From a checkpoint of a small transformer trained on Wikipedia: capped logits.
Each number is 128 + 32 x the weight over the matrix's rms, rounded and kept within 0 to 255. Layers, rows and columns count from 0. Numbers have three digits each.

# layer 6 MLP down (transposed), 1024x256, rms 0.0978, rows 882-936, columns 128-255
135132073148111134094119110107144137104107074173117123147119110116133157154114150249112176167094149126145139126150147120182141115176132091171120106158161056131117123157147106120141121123055115090112173089142129105120130132196099099141154106187138150099119122080125076144104121161177132104098079104091053129124135191144106155134118174102154124084174054122109189109108152125164135146173
163108136230099107159085148100145108103147094096130135147163149117116191078120150143150155100104114125138132105141089126103126159122159175038160127111151162138142078144142080106074119096083093135101194133146174118124127170116116107144124159154217127098157143100183154134081089132103101093111111157078129109123192058168198134116078158129065137159168205145089083145155152094168145124113
119103139132147088121136150082198102110105138127155107117155175097133162126148111127118154095104174127134119123094115165152166081135148085236168109122125122122112124189128179115119143099141166115139127165131146096136119105122099103152079142110078114158103129152173129127155165126110109117104137092122112137113103149123135133067098167152148100145139102115099174153130157146100098101092
083145119129170136103129148133081159179099159187104063146115141109140154132073128133071161105051102088121107110148151158136121139139118129155140144093084140080139102129140077078144128125096102155116103140142091126131161113144140124158125205166138126058179163106121091142148106158117153113105101143108115101145083143150133108127087106119142123084136123134102106165089107149115150125123
158130100162119113135098086168156125127166061147134130096132106066218076143142135132159153103211126110144096166186139124121225096093121116130152129176096090128138171092110151089141122131171129152079137185122112139176136119086129122170120128144142127145090103125140125144125101114119180089146150116100128176116093093201143049019123085176100128120081163142117112129142098097078143179113
073222165067091080078028104107173130188143205110090141161113120193113195108164073132106123162155056075104147138168139133122101201101134137190062089138086174117104091122102186105123132132174078087125090083148098144142143088118126157108087096149110141141175148121144145143117093039148071101145093142166137100169145156130150164103081142153053136139112121107098098200096142098095143097143
142150126113181188116114068134097177107109109189204059113147147133182147026115137131114181068047100063172148091119126066135110177150083155145198059178104068086165148152134113085070143166119102175019113130106092111177152149193108100123110167110190152160120110153169144122115110130126098063105086149189140148096050118155187097202091083137157084068090098172153060114151140172159115080116
080107139101092171075148173169125133154152121136105082160123141154184100176104132121102119068102081114072101097086138112098162151089166134094201157119153197103135108090075184156122102173097101123113149150141097168157148130076136084190154158162087117133144148159131143127142106147156164160144120172082074172111102197106086142178116085100130169146144125110139076137172090118113079124099
149121157124142104144129138128174106108137136150120152139109151135152160081093122154178155132199151121140113136120187121121131115131084096158109143116199174134131123138171121170137115173092098140162144160127123155108120104124068093121097099146061119183082124122127124111121083128105152155120113107141115130153151129101137137148098120143121094143132157140153079134112123111166174136099
134106146108152117132153086128151115165165136153135130143030173066121148099132166098149153090119102121137128119101138088108081176118137083158144135087143143104121147159139140209124125162147126111213128144128172092133107154102184118137175146129136103095109124087156081160069095132096104084081134116145088152146224157147130109115146138129137086134092127188104100134154049175079098145117
161137139108173152090178110086104143120064013106129122122196107132107122111074171100111114101126222173133157069127107147112112127145085158001095145077108161152152103118157075122083092107084153143057172149164169093130165138160146061104168138095130131167101095130104126089147168100177105085058167123158108118156151097166123153090151123134120120185131084137127089111119162155127097081147
089081139087088147162203158110139098161151129134148151117133166182131121201131118126166115118155167146147120119127120144128107165124039054179137074136201129099135110122150161156163099125117104097140116109139135093101160216138107103104151115163124165144148092130158169130132114158127115114109119076097208047136089135134126154117099143139067122158119153095159160163116114149110111192143
094191156109132167148105107142130081115104153076117097110096113093111078077135126114122133139159092137171135120131170085099145130135194123178096129105088112085177135098095113124170105137161194132138129175097097120098066142145144126136138098118098154148123107180151113139130122111149166077116096140096145087127106113095103090112154095136111131077094149107129137127098115148114101106140
046171100162099159146116075125088127105111204151058166133125106178084229149161148147069113113117134151129148205148114104146142138040098142121142115108163124068108113054137143134089073146120185152085147146114180118120205127145103173107176119135136157221144116107142188117132121124151134135087136115106154091135127124147148146096106187128161163130152168118124100109141133094094133105125
177209113118145137103089069113100141144100077148102086125160128154108172107145139098125094123185146098122067107109124098122158148210072137232139152169057084102138127191148082065128155088103178177115150134155147127123160121149079123125088143074109203177152174174117133141116111191152181115144138120161173072100142132193106064137142205157162145111175188155189173135124161167094197121130
057094137120117107110108117113180134141144152148129133096149112128156111137132108169170071172089136130157149113108105135150095099121105124177156094073102158150167151106141130138129144110155157100134140167112148131105100132111125121070135126087150147103174160182137128150142155079165094083135127088129136121145176150121107155107161120143085131140127141090161126159168100137161151107142
129095159097121141111103126099135156134125126158123096130063129100093115080141077114178132171108127165119139142157169129108177180132097122156154078173135151170125079183113142144141124182161151119175136098132121139115099139170128069126117092137105099129137135111169102191075163121135154099117091200089102077137123134131098158105146153124109113132110094171117157127131132162182171207128
142169119137070213120102112154091133115161134115081117079194133156121113120112089141134144128149115149136149114152087128118094115172102133113151083161109100142166113090103081160192079180110078071082168139102151154192105081098164143206140176111085140126099101132212097124121139114095129196089100130153154078090123097085106154162112127153188147093132088161140141121138138157164118134117
080108161146095118165138123111083097105175107102130154104151102130095115102168098155067113091117109061145162178104105165129130096125164113141154114112154112114149125124121152152143162123059177171083171107100116170168050165158135149117127138166161099095093139098188107169130104125101129168113127200099096084086137114091181137170129093142155127085094139112179112124152100138101139184103
114132103145136107146144138102169146105128087092155159120104064119116135132137087110132118146178104095075178157145137105158129099107142000255125101116133143118113155103126138139119162109084104143148126110116152157106153092097165215112137134177124127135104090075131112128177136106157108100128114129114136125151120125133129117140108090160152144126141146123121154123123132165137115091162
177082130159149132129149133104115163145173155111134142120141146144120125123120159146123128107099139115210100123099131131124152112118125129147131133098107107145170115142089099153121156089085110137115140140132102127142090125125111143172151117063096096115108169139109141113078144095097083163121139148108146093141173099152138102165093194107097100132136141111135118119096098092158138128085
124104123098148079132141139123132169115124081093124163107080136127118131117117126135120155084112109170149049154120178163112078130129170115114120147124134135141110118162081191135080103157118119170122100099137093120159125144114142058137155132098148122126144155138099144076211107155096158115107182090150148022126109173183134115157116174155164090071113106144139171110122120134152157146055
112128126171128121151103117096071187098135125197103098111053122079105103196144111190116159077148126084127125080142120128119152066148126160170192123111138093104138103119149122146140083102163156143113109118125142076093138139101132154171145135176107114145152163157163124183169092109128192058085181131145121146095155219131121124113138143161055114093133140186152064163110133133068129165086
143134093163108105197195205141080144110141184113114158111156141156117175097090110117138176124132137126121164199168086157114116070116067154111128166145161183131135106054147122109123115169124140164151123120128163125148124178121158093136134112098109149128139166169128157103137120118122122113114134118067135133163127111134091122093115088084084165099106216095107104106149142107141079137079
155093071162088117106144122132147155100098126172151107128173109145127124180159129105130163087177087131093125101125195142102198157117065078165100172109207118155088139129153116147131153113076112110171111136142122133138102107091091081118135111133140088125186075099048037167142110169215134108135084161135098177152115158130143162153115160078097125126154166171105145084099123078136169218144
057135132098086112119108105138160146125187166136144168117158147119102230104131120187117169094162183146150126082089109129110147067105115062112100127070145133158073105088141157213194118245124134145120104207070127144103078141124148111159118149028127111205124141102138053144091113109104139149120140116097078138109116107064174090071122128082172152108102115105137106072200101085120133115132
144083104128122120092119092105076145114082116135166112144172101139099136025129096093084118108098127129126139096106151124156118162108186214049104166125121124128139179089193144118093158142148169093155129173115113152109097166145109109173139125117153142146163154125148081009112154196111146133133142160121154122148120131150107128076130113113155157111177134113108086145120166109144113156119
121098138132161156134091056105132108146074082126049150124105105146156122117114122138127149095110106143116203083135151149161064040128095179091122101105183091138107132174109112129155114124111175167142143081205113099141169170162117121133149162127136113091127152130118125021120160141058126114102139113101156100201095103167147090152125134104178148108161118078178116137123131179160099146124
165137115126146094075131149111120162177197152115092137096105156135112166215090054173155159125117124125114098119145056153093141090099168140086157138155144092175118105168079134202135135127108089134078134164085035143139187179085143072056140156148156123064091080105129165133185135129166096174121113094123157160097151166064147086095089074144123118134113152150136095119092108129169109110101
155150081143112154140170103136162111144137118110097120157174055126086097165117162131135148122098181124119157138159125135118135120132115133132128133113108097143125056148126149097129134113093087111091121101103150145170127124115122173152106141177149149119125156072146103136163084123132156113103065171139116130097038064093125065118156158183150141153115139166124209063132049107127149153113
100062123143129116105117140119156102132180166188130126135124105144094152111114091163125180060112137142113067138093137134122140128140167090126160138181136177126089115054133090221110112179116073070089099133156078176157123194112110119108175123086145187195130163106141142118097103132129089102147132161100010097092128147122093104143090161132183169152120110079157079095159083100149145154138
157089157141062148087117085121181130193173154170121150092075141155117130165119103126112066200139085079122160147084118156116086127129044117090166153108125165119135182159158185160111119185121120145172163134116121131089113097122110143133106093164166112152130151112109148154138241154083118137088175150210104105113160145117147130105173104136105154160146030112130151211176157182093157138089
127128086084081098181186162092092068114140100138081130121167106144110130101201090140163106119197186095096159112107144153109108126056145091184166086128124124158113146137103120123104056165138144158140172137092131135124093113119150180103173123175106137128122098140195099160191167031103090228142098138125133141118099143145122114079109126148118175155141150040127126156103112131116137153100
161129167125067145052124057116170095093160134160097133113157145116198131110053185123067107141096045089111119109141144114181157131101136104125055143131071095199149130099146128117181076106143137128125142084123080108115105129124081098146167109111190115136102131123106142114145075139108130070124095107142117160138154100144128160128116135175107096162146142130119199189134128161162153181156
159091137170147081176152118104140143139181155154118047171180082048168103172106115097139115129096139146133103113061178107133096117174117134115147128110162133155096172157153115154074123152146205129189133106145180141142080149043105084108108140134172066135151080070196156098119113117165120131127132148125139144113054079083136167092166125083133109166100087115161173162171166114104073091127
134165131170136077167151084167176162153154180094198109156159091097099108190118152066085118114165118109137086157091144065127105114187126083116171165125146123132121129069137159139117100134118156113132121146125242110113132086142125137108141062143159121161096166163128148124158155152155122104110157140108128123100113086143114087147137147116114091138131144165082121121123176139145191149122
139097148159160145157123127070112097137144088123128094159101148174104125139072121174181095184127174103102062121110137137107150093112172137205149133113139113090120077131137122078142118120149103146105101134106114134101138127112097125100156119141144129156141112175090106132193169154187115126180134138112202155149127159158147086066170134157124108123128108130083115138140167165113119145108
115137149103148111160103133113133116108116141107126101154146153107107122174096088140162121119149106126131168087115177145133167155122087066219105133128168190154094128154143123142168118177168143143133115097152159118147141143123118092118170178151095072107158121104159090112118045119139094107108138109186143131162134106143118138119134141099103176136153102130173121200133147070107122097137
082192089128142129170110122131141160136148184129102082110129174104129085151076108157071187139122135141154109162128170149103083193150091104116120162122113161100113110157148148066122120136124131100102081110166127081108138123159150095119131149136140116116149093122105105151141101182163153093120204115149156107178113172197134168142113103122118127105124130185128122115118140159125143095101
093127183135173105146144132130114121110118166150147132084063149120156182174092101124105172109119144103077142189126124122104122127147078082148067032155167144162131122130152092144162141162122137152104137113091127087131155135173121163135149183162088142124149081144190124110171149093112131099140109094116117134107083105104162149141108157127117104120122162090140104164137145080139154136108
121126156139130146106124114109163170127158102175144094162109190134143133146148082127118164078179136082133051177186117116156140136042133137137101138151114130128152167133098110096158137165135204094097151115101121181051165148096172132116113127118182101144156107131187115106099151152142102130075124170158143141131113101136132141075031111178115112120133158161087148119148122153148146065120
168155089096070094133130071107126145131161097092134175166157120111099085053148094130134141125124155102178119107099161130139122115105052131169143170124147113141115158141137101143200081110110126151151110183095129155101124110151110146139108112135109159154120116133116111148091128161179112132084144169160148155171219180144128142168154120098061134106192157165144146139091134143135146090172
158123101131170119172137124162142099137139063127126174123139094130117158104141101088117136137107147113135092185142190118173107138080129152123142127129106094093143130118146049126118121178116159112170119135114129083157137131092126100124133131110104146168124144126132110145132063137150147125126131130160182159081116135155164072137142100111138124117126091136162129151120093120128148123127
160126113061055117179130212129150140159087188084060071124123111206143099107178119141094183146146091135108129130129091165116109190128163130029176167146145108155088163154167143072146062113109186168132139150159126113114109094148085115172137116141124129070133085071107172089095172109064126089110133101124094124099108204148136168127105216072099128125119112185131095098126171169174113072082
113051143143124073120113058142152120154151164057089145125107143124148080153119117169083111137141129156139154190169115133147067106140121144052158180103093086180154116116105087170157133122157077153122155115160123118115115128000121122101119135107157229101129095103119177110115117094131195236093158140060121133077152171119108075156162108123092120168124126109068111118158128129164115113108
155127168093160107130080085118128128126168146147126122112095129141119156130119122137128154158095160091155134165106104103133119132152149109239168112120095129105126137115106090076132120139091112124117127109142157137142113160199104119175102149129139093137140143129142173142109103124162071121107141140106160154087155160164168102139151154072205094091131119161147133152122118145087102157123
098161181128087187089098061099149148102088113229208045125089161162116143144128113094117148095150122088105134149112120098147156139104113109173122117144144152152164119120185052037062102138098172132074078134176153151155148089173202103141088193145138117143124141204166133092118182124119134164140101184191144101057040176141189123100126150209133097084143167232119108154130194098135166070197
154085131116177115139141131155228141130114135067097133138064113100127096138144176147124062122131046102179089079082109155103128105131114132051137186145139146150119138109124091148116138131093171092180172137117138134128076115129109108128113120101110171041129140141167149106217126093138161150137105106146091086132129129103088137123119082109127117127159083114133130109124118144174120103151
096105128154117142155139131094094148135120147140109141131136129153131129101110140213143179096095126177179154138144109154112073110101128089091141133184112120095191109084089135130206156119113118142072100061147141106145067141102138081125133141147088098105155136163112125148106125159134119133068119145097095122091196122113125131142107082141154137131109140081142124134097141123128168198163
124080064149038131102127162092105123128110110167163170129128126122130168185062164129135163147171145166117152123125140100122120117141156128087108130108123097162081101151077190107193167123100169160137111119046112139135049162093078136122105131171135087124145141143146165101147127116146107139093076166141105112162135082117092137113158188106139082123140172077077128126100169118125139148167
101099142149142047128094073063143130135129116071128125099183174146159077097112113159193095091133131111098098153192117104139074107118134167080101200150177096102079094089147164093110149109170161121110092201072111098166154111088129140086098127158120145181098128149129120049075084145129133135149149147095111160142167077150092108090148111141151121107186140092114097099198150171149155103153
086098112114109176101133164121090099156143112190126117108139119141153118085133126131125145125139159099105150093153135101176144147152143127155142114106159140128138152088109118076135189131169098113090123130147123103113109113091098156087151116202138112100140139141096159126123134108154106173141150129144114123129179112069088134117125108112153158129163102122112182095152123128104101131148
154142109135193154140146129183084082189072093148172178079112141167092082138099122101152140104139087134121128072096104135154089117098183180085074122087102092149106141119151177095120133062139108129183126197172132133116137138083055146120102122154142101095172120138165114116138118138150116095129102117122157113147126101114184071134154144137082105122169141139149120097064154054112119126119
119189113075073168145143142097151123071058165096175153084133174142107097140093125133086116132126140109100155135071115163132111124172116151085113123095135144131100131192172148154111160161102123149137157125137120117128056140106102078140107128123107107116153112119145132052153167178196108142104136142074134150132111125108191114101123048059124153099096194116151097106154119087149150175184
123103126136131153135109155121125092202167088142131116101109192099107134159162127177100143124164118141171072118123079160122103147212158088153152126133120161090113131055133128127151115145148130125120150124134122169157118151106142108093090070159099179160157148134128082180133164176133110131121110105080116093148179106093124106117103124127073191113157077152150119110124109114097106127124
# layer 6 MLP up, 1024x256, rms 0.098, rows 883-936, columns 128-255
152113128153132110133113144126147102088164159152143144114209099116175164143150144088118161146100104099153173141088138121117069161174145134112143172141119024081113113143129143104102105233150123099166125130118102153111106151162118118123127119147143192135137146083073107112095117110179092143107197116136139193094176084143135199084094135132118161126140114139176142107135130137058112140151
162130145139116156121115117107154086068201114133113094149102133114147097115118109156117145094072137116176161143146090137105148163098127109134157157087144156116166142137149157207113124105123153170150152118179108155122176134152142112112136085125090142152104103165133038177088152116153174151141146100136120169108160130118135128141119107188140155190112132099186132072105156212144140105127
137092111170115098107216140128139133131122096117148207131183152132147119117145127129149071168153173158115156145129094127150101115119145128121138119123164098102157177109101184196138180100144136139129135095073134127149125125141150147070148107123115131163064116161124153133113098047121129140126112131099107157089150101145100152150160116145160115153107101067121114115142104115141094135133
158186120180104154096126130103125113056158183139082203096160172101101165153146119123121174177157157062130101161106092172116124136144209110082144133068048121092125164156082122088117159139109151084090105152103141146121116218146150112160162153170181166187111158109146132131114108088092128151121198124144093145105119063139125108127112116151151149110100139141155077150094138124152103144051
143124158123087150126177138095156138131137173145127110116186106149054136145162143147151147107149122121196076141126082172072144150167130129128087190062090187080181136151132172112174090166131118147151110121146107137149176167159111173132084097185118200130121097110076137101116079120100121129136138092184094183139167090161089143165121166108137115095094140123159146126099184095113188153120
183169162092153118157106110156132124094136113092118166102103196164128194090131169082149153133090136068166133110072074139118086108044141169135142114124115099097170160170165113066119131110086192108055069129114089145113169134184137122114101168136158139074142099178174119150133141113042127041167115156194161167174084093185117126170104180118093133085129105147123144167093116139132088090034
127050095189119100110109128178156070139167166125098125147133124122098121112146109149146092084127106091149145157132178114138186143069157156132149183179095190155139170139100138089076112151182179115147150138128158178108134119172148139179078131095146140190152161141139091142134122116131167090091165102043137144103094097182061149178096119114124178125093151143172084120143130127121115124153
119113149103143088152129139136121162127172166152133140057171128132184154096119098145180096080146093097129162131135089128149064120074153137060092169084180108186170120176090141138150188156092173157107133134069098137153152102113156108098126141141114109139100112180139090116092087078117132123164175114118094161100169051068102160155122119182132118105085121117207117139167129150146101113106
133166160086093119159066121145136133124130157118092140134150147095115089218114148141132112138138159140158099172142191167069070098125114121137160127135120144152140159148162104120115090147131165207093107124088131121196167107157162121128112132085110198153139061179135100172096108156098146116103184155138126209135184133133113121130097178131167110102137090177089072124144156131089122127089
164134125160185126141169119174141086083083166116068142115177214165191127158150123107119121113116167130119124141153135139119111089094121188104183115116083139120164132133108122131168151122116119160164136112119184131146111091159065146117161126133121082138089117126138117162070131119161091139110111118106167149148135048119102140147098159129096135132117116183148108087123152132135089094172
141074138121068141141212130130152117097107197103182127117153231178118157168162158143165108127160169159088093112119113128127183163147133088133081213122130151130147175128098161156100110133097122097107022156154077146096151140142126138094133063130081178147170120159093083195167128163135126079189129066092166147122142082091043160174079184150128181132090086055140148103137174125053094137144
192126118159096161096131086149074090127121134071080069097164164109122096218150153140123166117059053117136163112131103158126163048082179152122163124166081078208143133105124148099119087113122105122108154101121106152140132102171142180118134089138061136138116124154152128084155103141075156087189145152077141075131155108124087157073076128176137115152156092125181101103114154106145108165146
161135135174142105075094136121153181081129113084123162170089103074156127117144163122151076125123144096118133141072136143134109109089120152130150047140135140134142123161145148141057122167160140123161090113085120102110165069147103180111071132091133179178114105111139121187111108146134096143129112098114123136103132117137114141109150147128065161112112146119130119195124103190156173056111
141115096078132143182094215123120147087137163055130158112172120158132101090116161061196161182137135102112137077055118174167136121105149156092163133015133097166114125164104133180152106119081114140165127096075074209112127118130133126143091102072121121194093036117142162187093154098100161182133085078113082132168148124077104171146141067140188156149101106118130131121127172155085124112095
136161145105107174125093156072117132125183149120131192114098163085131140179168152150126135146164136081141130172131119125117114080099148113150141149084099148222137106145127142096118186117134075146123137132125150113109135130147151069181089094122086085055069103163136116130171081150150174156105151137083117127137146109137110173121089131128167120089097153107109125098112196125108173074104
113076158157114181126169132134131109114074131132120137102150097136116080141130140091120069145071091128170132145102089164144122180116145171137126142080105110105105065139152149105158107099146080134142098098127075150131110146171088149112068061110112055142144100189105101149176143080159112171119149196089113145121133091143078159146113143115095100106148121197113121151128158101128130092169
148089151172113136147163131107132124129108122080102136100111130163146129145170106085102088132113168154176076188123117164145108141114153127117137106085063130145161164146132112156078124163114170188115205122127123129096103139103126149102168048116178118120087097217125114139103147139072079167186116077079151150093164112107085081206110120133072136099152100129100083155172119106051116112074
139157065105123154107126163116085155180138175176109119058114115114171148132162137109171115125083146147139154172132159137135131172121115126142103136072108108131182098108148137153067089198151091130154121090044115191094127089142096145091062122169090116138166085124078082171130125114122092140127148092156162135163137090146130169175089107148124138245096121131077178151124185125077192126151
195180139155048129111151101163173107120102148166089109083175112046175121167124094128206140121127217079192113115107065147094103093141174098134152073088140185139101160133141133179080129155121127165183104158156139166114122099157109135106124142147162126084118112164117092126120173104094128123120147148144100121111136162116140136105117176116168128183104112096141137167143161165107114091139
133159128151121090074174146115109106103130120127149144099134133138127116158140119092173133124127135119070142117141114126094124132144131135088153129112099128110159177140124158128153105177191144120149117143138140125091166091117183159125119157178162144133165099141149138125161154114147163110153101140167134193100131123123127167102143069162171160141100091120115192133202144168098134142118
135155143103093170125101139109164067156134136098182180121159139086107135160098072109176141129120129142120110140117132212114112112103075131126151127157134089131110196113136164143088114085195155131120123136108074152119157146109183123069117110110055191183169160151122116160066136133164119145185117096136102213086111065129173101110129186117133120153142045142146134132152116129125165113075
159161141118087111152115161135167148071113171148096130103103172122130150135152133106131148163104137082095108118085140122086165131106140165131175149188066151126133122137184121124106120161078143175113135189151126111086110108149143103120116171201115100075164128190138110180155123124108223073161183100126094143144152113145123114140095133076085161071153124117108143130105138214058167154123
121177117156157099139173137114165147144154153137125182037099152047144166129199153085182064135185131131059127118132084110082115107109152174080120110146109165099104159136071156117130127072162125151079170176100071174095150066121126111106117110106166138131139135138101110111138132090126092054199113104155106139071116084143136114134120145105107173114160149150143171141090118120144110085117
157093145140098095168191138096152132155076100143191101118115204133182111111140155085114127105092058160117143117102152137147111164096143128117138073123134157130143159154107117152134151092151126052148162117073106090147169110107164149096131129131111147075088170183118044105123115091165054083100146206158125111073193121184106140086079119135094118134149111152110072146107137108118061162096
153152158098043156142180131120112111119157150101164174047096151158125130145126124167189106120075129154135112164156074151056108100131111133073101138084120161178144118144154140120166148111105148187139098139142117169112149122145192128118130192139140111193121087149178121129065137079083090142147141136133080157140147018085162130118108143065124118127043118103132119119044109170112166117089
141132155130079095100160116144094107060120175183122131092161146127140165107161170082140139114156101132149126209122080110118130153178094165089084120095074097135113165165109151190110106087145120108100137109104130114162093138115131027122099130109129099116167128127129189156076091094122106119204190121140108087134174147150142177131133170153163143087125104075093128105107134152189143091116
122048114112081148098159120074046112105115123144102109123165126156199116141143163074119115164110119163145092101085125092095074141103125146110111144108117119149118081152150129151196137091186172140129152126126148131097231130166150122142120143115121175150135094119169161117104102106090109095184143073093094205164099118098131125120101160182156126106107068082223081110123170149164094114101
143134129123112095107133208123119106060103097055036119141177138131113144145083096136136126141158111148117117153117115116095180087113116150101095098124085144127125116171079164146096123123148138152077116078147141163101135124162140089146086097099124152129129133089125124119150149149131125079178093088118162163132159158134023141122095182117150168152111126103146161087138104178126146082172
115150114117119122107122164134129165083138146114142111119144151092170134177105160131119050108096116174129149154146173132177118174077158106111087132120133152082130151084165125156154135096173167158156098158132081189122147143139148178176131178130127156212197152142142104198092165125113185133108182085149137112158114116162121144115138172103126119131107159103128119120161169125097060107155
192128097167122130123070183084099111121104183098131103178118178117102114168141082120197124077056095100174120140107179111100093137116191140123129139183156137130093143118084081128120070163086134115129104098149091181106096079111158094132174171156170113199156096136112130096073151167049157104164117115113103154073167114105115165228122127123201145137137069155137144149089120121126109149146
169134150155067115120124160090159106182121126074068106204058122072210098136123106076154114123123112113115086117156118143077130135115156169115135114101114101176122171134176195130113101153131116164139148169139123138120145076110179107142079117165075106114087075143114121179180189117071137122163091168124133098126193125196062149119135118155176106093141146118153201131057156151085179151156
171098199164120172095128201128117147120119102107124091173099195145115155186112129122159209157087123144130131146108140120109109145093113149136075154124115122107104103159112150100139171090134161092112063118145130098160137120165126074116084139073107112081139159166124126103132054157185127097155174140145092188146157120152106168179069114124096128128075091151154084131140136070130138070111
131102109052109120133145145098151106143131063104091162103107096144120145169167130091202103146142135089132170167089114095121149134119095115092121110106102168218153111159119148130125078145113180150127150064108114208168148113167156116116116117125105144109119140141111122124163116098094115116113136109158131173077208106180123138113129163177104161085117102098192080155113108193096129154103
129091140096120142160128118140116146104152120102130118122126144080168126129146087106185172095088175139160136113100105139126112109111156128149120148149120130156153112170108102103055151109201121190150156053145128152122144142079117172147075133077156168062167125144109124127161062103168084121131152133104130102058160072129143115127106115155088130109130106101127115123123095112104150073083
141141168113120181117106182099149142074089118103126189143135105121178150105130120104142087068077074163101107144138188144075099093156172142121121146110106173141139139136143148118107095104203115177176140153084121165093179045114147094139154114098136168170170087122099148126145114082156124119148086146126141200151166109133116106131162151165099136192160097171144136117164170111106141115116
130115150106115090127096202135126162099067154086104192144129107148163129153099147081159087159159169146100131095081092175164144135112142121141098210095147138102159173151136193159141079123068119180127134083163125130143095108124141167128030144074143079123156114079128133162106165133131037144096081147126114155147130138153058136181113132115132135148066133055125181136188176136056146143128
136137129165113140086156142109124155124098120135111175111127138135140154104172117157134150128130101148087125148109089136099138144084166208019134161143117126110169194146110149120160081129078100122096132152103152167121146130132125146151075124129092163140090145146153149153099169074118154091149119167072110151113163135127107141186116103119207115187119144114134136114084145140107144145117
139086143107102131136120141067164109081125135109098134147119090132184160120171163066152055126151118156144174161175147128150104117120133123127133132132142071117103124104115197150116145181139119160137132149073135149120146072144123133086124133129095122168115122144143118111115141081083080160134093137110111136089126105117135100141108140139078106158120105115139166147133123123076117142139
176153133123107116100105132085161190161090161076131147092112135118132200174103146118160226116126130113112181079092118124085149118128155128140113125101147080116087096180179133138113170128090159136175084143148116118102141087174147076076140188127151167122172140144191099077121128068029148115171062130155113150132127104142128133128063185120095144095168102126151134099101155115069127161153
157154119133113214116108129170153088094087142123075120120121162163130142178128168091126176115096142177153083141109104134091139165085122193116132185109043100129166111199107109096145152100131153125130157117149125135122111157180122116171102153091142115138092136158147075125072099108116127063054158141102097120160105106048099195112158154180100153111059140118178136157083083086088131093090
157148159144138118085139221172111147126093148111094060127160143123107191169098130130126096115202102123109129100136155175135118123068149126128155093143133165175168151144159111108153131145087122135158094056170115101124128096181126087122151186096189119171197108086089117132128111095103119170238123079150118142141087132108111172117151173161151075147078070141078116118107175124073092138071
150097140081157160150145151135081140126136094189128129066121154141165199068135117072166155117156118194136026175132109101139132132046138142116141118110119100136079138105056109129105147127131148172145188122142159170070182115115149138093153066133108109117082172102158073087103154137093162055171142078079120099116151132083100087154118084171107089178168139157150112157111125112120121113123
144111100083104153113114129126099109162039106105125100112128177141110153150145152179154202137166130167108140144128156135133124111150151135098089100129176102126109157169098149100117115201116115163084120056134165152132142102127130170100064138137115125129119138119154151148100146152130130131114171098091110149170121048126160131183099164084115094094097066139115139106161156141106095113098
117195095128125146102110154149132137136115100068133151130148088143165159119126103124104188093060096113139097190121114130124086145116137186096149142131058136105167120109100155087199081173097078118102177138117151152084119109126185212132165087096134175138109088109154188183142104124094147155182141111144122137123087132108084147109107136198135189097152139121063130122125123166131116149126
168137096183125116187214156049115105126129149118136077135186171138115255192131132122191119151123098154178099110155131153121133111085092114081129161097174113141141061108157169166115120157177135145128121085083126107104114118143109113181135167118107214144114134108159124121147122138144164084193136100111087167131101107121122170088130163123158108128157117074151118158111140123151092121088
128195172171096127076099125112079137086128111158143125149109206159131148134139136071113169091121078138151151178084113162149142082112137157137093109180115133116172105212114086082105132185088143136074114110158120141126140112217223155168090167160140156049112137135219063113135167105094129135156156105170126172131139106132114153145061176168131096110160141116109119066073168143099182082128
158126132140151201186122071103105162193164171166139125099123092111174130196130192108125118137152144172168102167147089155117112119118127119103121154152063135159144148135137119182114179162136101117167125120097124090080099135127131115183112123155170079116130111168131114116114121132161092137125167082093071131126168113095100191108123122178101153130102094090110141157071124147118163156110
132154136177094105122149110093074132076107151123107204110173152108132169155233153139153072131123152143174120205134140163183087124105186113135191124104109113123156145162091100156119091102148128093123132161176149123123140120135208148075102124118120154177097114172071146155135141097100098153092121120132121156162127120130126082137115118163158110160122081075120115184164142099100088140074
132114103143092149135129120158093092102119153130159182119076177124118097162162159045110139119097114116102073136072142132147147110106154189092107143072122110127130141156115142083194126164144109162153137083127156140144114166118153026142130194087078157168166134126157139147103145163175199138144098125120095191158167108117111146200117076092123073131118112095124135130097127103121149134129
165103091119165090118096111121130149129173186126106144082157178125109119106166051164107118124149055144179128138115099156108108114090139164077146136127151162207112104181098189093074094155043167118098152101073173174134105111170147150165068124078140127139095150202207132141141129149060129141144155089119134122066164110165130174114134140177094169081109100088165091166145136170103111069100
130089120136107128123107161120098127098077140139136145150135143125150121120160172092104165098132101141091143070122172104148135100106139175121123138122064106129118134134150169091107111131129087175127095116113119139107123085120131098095129155161112146137096153110091096099088102180126114108120154129153074152155203115117153153136119125127129124154183087096119135147104163097133177105104
114168186117072181117136128195094174140128179177140130137149075123115110138122091143198141178161074148108114141143045110156156219123153137102170121151139113132062137153057144194099125140170126123211087131140172159114153081146173124114118143099162141129143167084150098069149153095059179104175131125137113180126147145140129128168120139176180126118148156140104107113084085045138095160069
165165095135130143134200159098187160103157167104133132072133113093119109136132170129154066129106111157142142110095163130122116070122099157135106103122118130136154094150109138123079107132198194130165132109111132109084245133098151118096105148114156180193135161127134119121131166123131089059167096151159130173120066146158117106114126056101168139167124146107120137088110134152129168149110
139139129138153122127174140132105139099081119137095102101159177130141155110146152187159144130129160128165117076116120139092126110131165105118081176135151159138105154158096154160147124123136167130116097108155141148139141107140109106119149105150131152133204125109090136158108194193120110170104150124160145154102130120120091097103134163131135154135095135153185091145127159144050098109083